python train.py --vocab_size=2048 --hidden_act="relu" --rope_fraction=0.25 --optimizer="soap_variant" --beta2=0.95 --warmup_steps=200 --decay_shape="linear" --final_lr_fraction=0.02 --batch_tokens=[16384, 32768, 49152]
Each number is 128 + 32 x the weight over its row's rms, rounded and kept within 0 to 255. Layers, rows and columns count from 0. Numbers have three digits each. The size before them is the row's rms in percent of the matrix's.

# layer 3 MLP up, 256x64, rms 0.216, rows 0-99, columns 0-63
113:135118118056121105136131141105135162154095110123159078201130104152144166107130172144099119168108154154161112168085142107070139132066043164069170123171147160126136126150129118139075113181129102
097:157133121152093188126162109175158084154179112098189096084159176119090118122083124072135067072185152163093117086126180070123113125144097133128139147163126143092116121094093134142137125143142079
097:116162134110163073124165190142207096122098166134126160149133095059119129126167162152121095109146139159061136115123139146142170079136133102114074136105122086120142078178155092086182144115090164
113:114131106192147084109122101143112066120098125137161153116066135077137161141095220143134134151095129113078145151169072181155107129134147127187101087096111090119136086102134122202138124139113156
095:098105175115084138087188065109144193146144218116101120117099122091102134124169120155155143166115158091106120191114130150086102145101086144149105151179113112122045098119143146123118151135162121
099:143139149150156132102135134188164154134113120131068148157082135195078135145138162143065153137089141136124103116073099083157083081165090139109123118197132087164079098094091137062134122143154150
093:123078181099127102112117131088109122170121128090142142125211146166109105170106089037131103086119087131088118154165129099147137154079149105141107183107067127166069148139165107115139140107081126
105:106093118119135131131115160141097136141060105160102095164192102123089181115102112166133110156166114160141064093128115110086185194104140152140196126099143160126107088123135095176083064139106102
100:096158108150147131145136161194226166174089177122073153193118103075088135149100160170150142144085134100132179145120185084096092134124133123143140102138135118160150156113137141115171084131128118
104:115124100106157122131192140161141158179059131131106169152112141126086152086119175120090124161164125161163184083165121139100150169076182112103108109167154128132121143123147103113114055059127075
105:078140079172131145134187132111110129106180108140149099135071105077164169154202138166162168098174133088168104106142064150151178155120146136129154127136113177092131101093181133127136089150140090
095:171088102119181097099058044107146110140173094166138155130081133092153126093128132151081095139120129029092130157130157154143142137162116111103149150151142106059151126126119107153085128158097128
098:060101114070136055151129153164140108144122178229068148147144148093101160107143112170131182109172129118134120068091082091102087156106161129174119113136120109101119133116111111117116144096114123
097:173122098134139130153133127118100187147116170145121162069108128105169171141183123087157138181113089162086150089145153106092063126083118163112190146117182160146075150163124180181151121116131151
105:097129100118105109149159117112142141117155159107170086122117047115130102104163131187127091131102110097076129127119056132148134162086124147187176147107133145113073129109177176190073186124110163
099:185120150119119091115111165150163122213095173113082130129092127163164115185124100124068064192127116113099112077094120140166123145167088166086109154147132154131190121102116105094170131116121125
110:147142109119156169115135165144124138148103139139147151166167120127173134187163103157133128163079152158133173193188036087175138157118174139111156044133158114129146132100134120096108085154126087
094:191118138129124167201116144095119145115135105146128118172114108193117098179107186180107082083123068178131117114080138130111169143111119163119131091139201115139182154107158138086102106093156139
083:090085128150148108110110151217116100108130105131168171128072113159072091120178164096125184126154063137106161123090182111130123145148164090087142191096118096177128135135113127133157109105177137
095:178134125140089134189113166137126138169139111122056143061160119152104179117140114103146094103140113167116125182124123120128117138080183089147178166086132108116177101068091192097122148176108105
110:103122150112127102111164067106132138118130170095174126075081108111083140133112111140129148137194092167165149141113182124054131138101132121181141166125082125173134168151110187175091084149070159
100:144143157091100182189112076109136131149144119080153117077110115076086145146096179148096119141103101131147133183095147177137147115115132057137169206113139179145116093178168111100132160158106115
103:101132085099087133103131118128127122124123126174137108176142109112125138089164177122108098178109149116138123068122152129158076120069137199166181100172107153036100109152104119170103167111073094
098:107114139155123090126180081115113083073152109153148137185129128135170113125122113121175094112108120087131120051205111075101073216119079161134121149141114090133102122110114112161077114116159119
088:191094135104094151128110078115073068196122120080149194080090159171168163124162125148137197137131177132168139164140140113136116092107139159090136080139110145074119126107091113114100136154105132
110:151095117142125129126083156106170144141146122186039131115155078161113094156081164102111104156174123193119063158104130136130123162136100107192128142176099146077159099084142078114101159124154125
088:160146122129121137123154203105158089110089102141103131156095116156156164056126132103125163125076123153133169068123079169131087172143075083106151099123178111150126128087100124143039117136086119
095:162186135103145107115130124086112108173074128158123134142126053120098106125082136063154097094132104152132183168218100093106074177098129161110151135078125137161111137127111120160129132186135094
107:082120087149098097145114212118140150126154064135135068146093110147153096119110147147117090123137092165116138114162147181148123174136130141143102084149046110147179165094160209140131157103134105
098:103069190112177100124138129167156129170120154134091075164134073116153172142116100088098158166170161159120069146078072152144161189113138103125127090130119077102089132184126123134146110098099136
102:163142089124171170148127181178097126100094099140180158122136154193125081164120143130087093125166096135100092111138155148134179125150170123170156160114153139142197132092154186085121146167127064
091:134160074154095095080093102135074076157137095142092086125089176065115124073147125153116108089154066144162130182151116065147128174126146112106158161133122155123181117139121144078087157094136118
108:115142138130122170139105091113140138190133126147107106108111157186141107141164149150113137125158112161184078163212100078188104145105139174156129078106104112136115085075108112050104089087098123
100:127189084083156061115088145193111151122112121161125086160169121114104178136109083127103117111080130134116105147131076136135196194107152160134123134085099140128102165112100111089078184138153171
094:126105101158158161147137054105163131155110155141144132187089113109092135103130073162188169108193111106052191129150193087129136143163141124102090094098188113119140129162130158112117137142144118
101:190125161131167075129191137187137118126153142137133143124055137153118048164116194158103119142093135099086114113120179179111153112149086097106084143103172114129125175147126107155112152172159145
091:141116079087115144157087130149110164162126053123080119128141131184120083153148131094141099128124111141139111123085136099094131152182145134211174139141124150203061166177103105099163176124127115
105:164140107105163120152105062161154123102063180073088127145120147123153101072146115066114097086123112159097129145193133142157137109143152101137153126128063077149115179113104082090089158159125089
096:105173169081120148163139059109084112152198096109153133124100166111133122144179155145196122129111159127149097078168182102115174107111165077094181189134125166145105103115157128136091126124161122
121:184154104129155177171104133108181157159156141180103104137191135159079147087136171154099068088161134105197129152140147118098110113097107135161146121165093151133103076150189129110148118080085114
092:101137154146121154174166238104104150151173054086155097131124122098091128181158131196127121086134092108120146141122102177095169132127096165120156134150151060112149153138129145110149138150170124
108:081161099141117115178143101075128089175137115101138126106166084100177105113101134115100085136132106152108059131103187072107092151130080124215121143139075141143071144166128129174138116137136088
096:116115145123142085147050155126148147122152124107095127189185133134133087141200133101122141138186147152114076108100138116119163150106069116109147131109087152154224168158137093121182098143137170
108:185171131177140180088162120161140089164127148126108122135163147104102115053140126131134127136150108127163175157179186146149120159088174134052091101107152157111161122188153121104148096123099068
096:130112068153129158130084110095108149175137111170136114129108120086125142084162143159186112192127119154150153151099150087129119162046095217107152096093112120117125136074087199130133121094128127
112:129091089172128151115092155118128203156144046139127119136116053123085125081126184151144106097114127180085096147104159169103122151119150154062109123136130109140164182174168124137160104149090151
092:091134099101116117167154134114151062147143084146119063104144088059110161121151148132106093100125143116118185098110116123127141172130174142143135111115040062120132081114166093139166142065105084
098:160103170128110115200142165149111076141083149119203201077097171144094161110130138143109081080153162146159107137115149123126083118091148138115139157164083129105187109113160125131159174165095152
088:146173106075137094141153111061119112133142110122135185094108139189110086113132150160197167116116095099189171104135101163105100153114119083136101131140159130128168092069173096067088119162106128
107:116121117135084140118117094156156171120163113150075142127092146122153118119144162124142107140079090135094097171111079184173114080141127125186162134124112171127131128198083178177088170058084166
095:162141104115121135170122142163198095040110117228134132172163119133104113143139103121134117154093132108141138096130126115190145143134167096102113093112062111102123139078140159110071146077113087
102:152102137093132118126089144180147132107137178107134125202130166169098170163127118183123173121098162140127109126132080141138119182159138077134119135140166090119168099056082055154110144088140189
099:061082139088123114136104140130074130114146091123048147126105145129115157156124093115123104165133062163102156148155093116136120127197068157094175136155112102094087129074088181181114159111111133
100:078147060107115150085148156156123108114171145151133121174100179116152111060132170159167104139094114105170141156144104156105133162109110167145134108210139200129121121076156137159112152086147071
104:110099090134122167154116104115152167155119132147126150160170126072081124157135145206068091161075078134087131153202088137133102098062127110142140143138126150157113124076139153175111144063100119
097:102175101144135103104158128126159161149108160102047097195121169099118116154123159093145164155112184154122117108166120174069078164120135161097166092105145155126074091087133126150110149100197120
098:143095193157146088137141132145104090075147191108123151130183119092153158134103111132110116148161141135129083153076188134115157203163119107145118149075076143146126063097140122103106073068134132
111:126104141187098107173150076174136134108123140074105114150123165110162091165198105134154119132124149169101131092124177089198117155169043082137112151124160149138102132091110121143158120138199122
093:182144154029105150133146133106143040149160113146074143137162113152144168101134155134139092140130105065115151124132164124132111086188165100072136131131143170102134129138129119132123068185085098
108:047086057122083179074138158157074146080096076150157131156086116083146112186144155156132126139134139165096139135152112166134176128124157171087146127138140144133157107117089147076143112159114089
099:139131127113149113094115165128180158096136124164103114151106099211188088119108133134096111119146142051105153070078083141168083184109118162116147143169148134133095120097134174107095090110084078
095:102166137105143107136168155091140072105086087121146178107054104080156100109113140164124150148180114066124139154045098135059088147140125109138101164127138129159088127100173138127181158107146117
092:118118139143110102114105181094118090059100137168159092163178159184119117176102142139177153147086140097101050092118102128182124203159117110107131119135119197127125146110109100157109154149170152
100:177108154186110130071179157128106138170132097124092138134212113130102202161121131125196125082182180154153149148098083116139105086103156106152144079128084132120122106090094145098123144138108123
086:152167121141158193132148084094154177160071112105155148161137130161166101156149044157116112124131141095098114121122161157100088131058120136149106144142087112139086188136135177178123085088098090
104:109091099113133141136100118157191124162132159105057089144128119071072180176105115098133148157162173143094196121143136131148150139129114134052139170144178047153125113127145114127095104095095115
099:161153168120118081154165161091124160104102077148104148155085161135142097091151084138189176134186124143159131141117122132128052098080107099203123064110144135146106128109075131087101145123106085
099:104152061146153162098140167131180107151116134163146177172154120203189107135093151106062139124119088148133118104175141159151087164133129145123090117192109113095166154089131175134106122119192141
100:184181089169154115157113120184094100155140146137102162107105189085143121191178149046157143159112179097156142094162123123119092147091191124124165139119160116102118102139106139140090156091134153
099:134093168144117108186117136133202062132125118135099165171122156124178093102129081128134138146166187141110101091083174124131083156157180089131115113145112109152172178075102142092137090099164172
104:086209096129141131134143108143136119083110199135157126169132087084071133098164136146121216098123197134121121131116102152182122122063144101127140122119124106128095083098082172186115135129121137
096:124146090185138125107107113178167118100124095109064167162126134115121103152068115098134164149132124170147145174168162106166078117122179119064120045162071117180157138153085142144156144110138142
094:124147162126152131176139197161117149133090103147182125120154100105109125143147150114053067149137133136174103183100138094197125140164106131184148107117104097121103097035126126108119076121122168
108:137134128103183155136113113174063152113092110094106166097094121116093140071169142153095115133189117103147157182163138149172136104115145072082142095128076129057170057158135147132121157152152130
095:075137131101115076154136121145100122141049174108102142175151099114146121148104091153182110153168073204112102123049094147132087142141121112143116097117136085096137144145144137131164065118125191
115:140152171122126172189105098156147149142098143115086096136154077138121102102117091066147094122134191134088091178130198204161120114127161160085129151181135110160108127150084126132131172184119123
094:121051119033119073087139147140155117149093104201138146154148104151088155177172130151106098097135138119143091109081112101143126161166100129109066081140178107115122164155155096154147140129157130
116:077132073104116127055148144127065114196136145068116104135173096137142180144137101099138171131126151139109104107184153095140099148129097142164154109104142140122148162197066127107098124079086092
092:108143109116169066082157165147129158182133105131123126120061119156147138167078127151124123068114069096095197132125110151052121172088083091119090167080130092134120130168110136124095166142125133
101:152167147113129115120173178120144110132054130081104165144159173130093168172058192142115189104189145102131139109101124098086080069097141110119152179117149127137142144124096140133125124162069142
101:083152097075162147156122135100085091154153185152136134118147158090134128099139049173148158116160035113159109140176165115154110120116124106082148129114101183087143099082141152107121103141148071
091:188099139083129149145108164104148114149130115127138146150110214162143141135067163143136119094182077175167134198110100067132134105148086154116143122129175159149118079089097110162077094135161113
099:116125116083114107166155126177140085193113078094155133095137160053081109112143100155090149130093106121123196092190102076115156152093093172072114144142137134128117125170136101147070165128123108
100:136109114093161097128098191113132121148180104153127166095195119148075143138142194166119091155202086148105124166143120110161152069154075156140106118116092122115095084127117147093136128069075148
108:172169131164151115152153187116163088174106127150108124178156125108162091158107147167124148178117064191140150124104131148102120121069130137132141130133120126150153091071174146154187132042118082
097:077090143163184131108095100176128147105141137146167162090100071113150085128152099067170074127157105156109107131156115127205142119066131070145136071166108120130095121154098155084131151137095122
098:133154146117113107061118164136141139090207145060165116122147159183071133161119180162164081148143124071080102116111158086146168081109101129098145117158149164111121161118140091144151162176103142
102:142131108139060216159143061076140145148156103111105101163119149121150118097162163120095079084135138122158115127181173152106130131123097155142160125190060183097118084161105146169141131123134149
102:100136186141147099118126191173114160143130128090095123126129131074043098134136169198137120146102167191153101112130185149096100176090181136163124111120125118141119110114134059102119167097144159
108:148106133108118168099160132151092102111123133194141167167071126135159101121101085225138159148136065107144117111086151165174137124181103152182074116099128159104093150141144149135083105150084100
094:151185086053146157107150135142114057158113140105164135144170158118076139153162090073130167132167155106169108094171146142139163062116130119112172181117091168119114119130157126089106127133191109
091:145184218094155133105113147151102095152122131152150144071082143164109169155158143179116112111137121124115110164046150112184125056147101148110095130098104097108193125142115095116117106107080125
099:154150090134146156161107092136150165163156122068125115151172175173125134107199078095081058152169154055100112087122137100112127157106172139083134162086078148106116138120109160176148131120132128
091:174154144083115099146118144145136087151126142162146086082131096078098185098142156152165144120091103159157128250153125165111108162136084169184082148110086162115096128110113155141109130104122129
113:097156100172158138130178060131198095123172161104156148165183140067102125088158123163120116163134160171146138110137115162129161118073111097099145091111089067161134133116164087079158083130139128
097:180140142122128172114092132141150159141122153122126137158135114199115156158076172171131113096168126136131085127096215127122088102106128147160083166165142136170091126136180212162085074141126127
102:146097121138090130109170231131118141142086095149096132149123151149160109170153128085130083177158184165112070090080146117110085150127071151173133128144121115105109139194169084139139162134143099
098:128125089144118105096150125166150138138084082129139117173120107166147143113156072101123164158123107098092148095128122171162149078079118102100168064137097180108154188173075198182114104082123124
101:083163162115110107105095140185061094083147100130125113152113139113146099101114078116090164141186152132192103076136158147130126179085080071099177048168149140109137112126151138124098121114121144
103:155131133103108162120144095084179082123170144117050168167157089154138118105106158162080152098073157110089067130089137146163118097151116137088117142117115123091088186186118113122115150147060103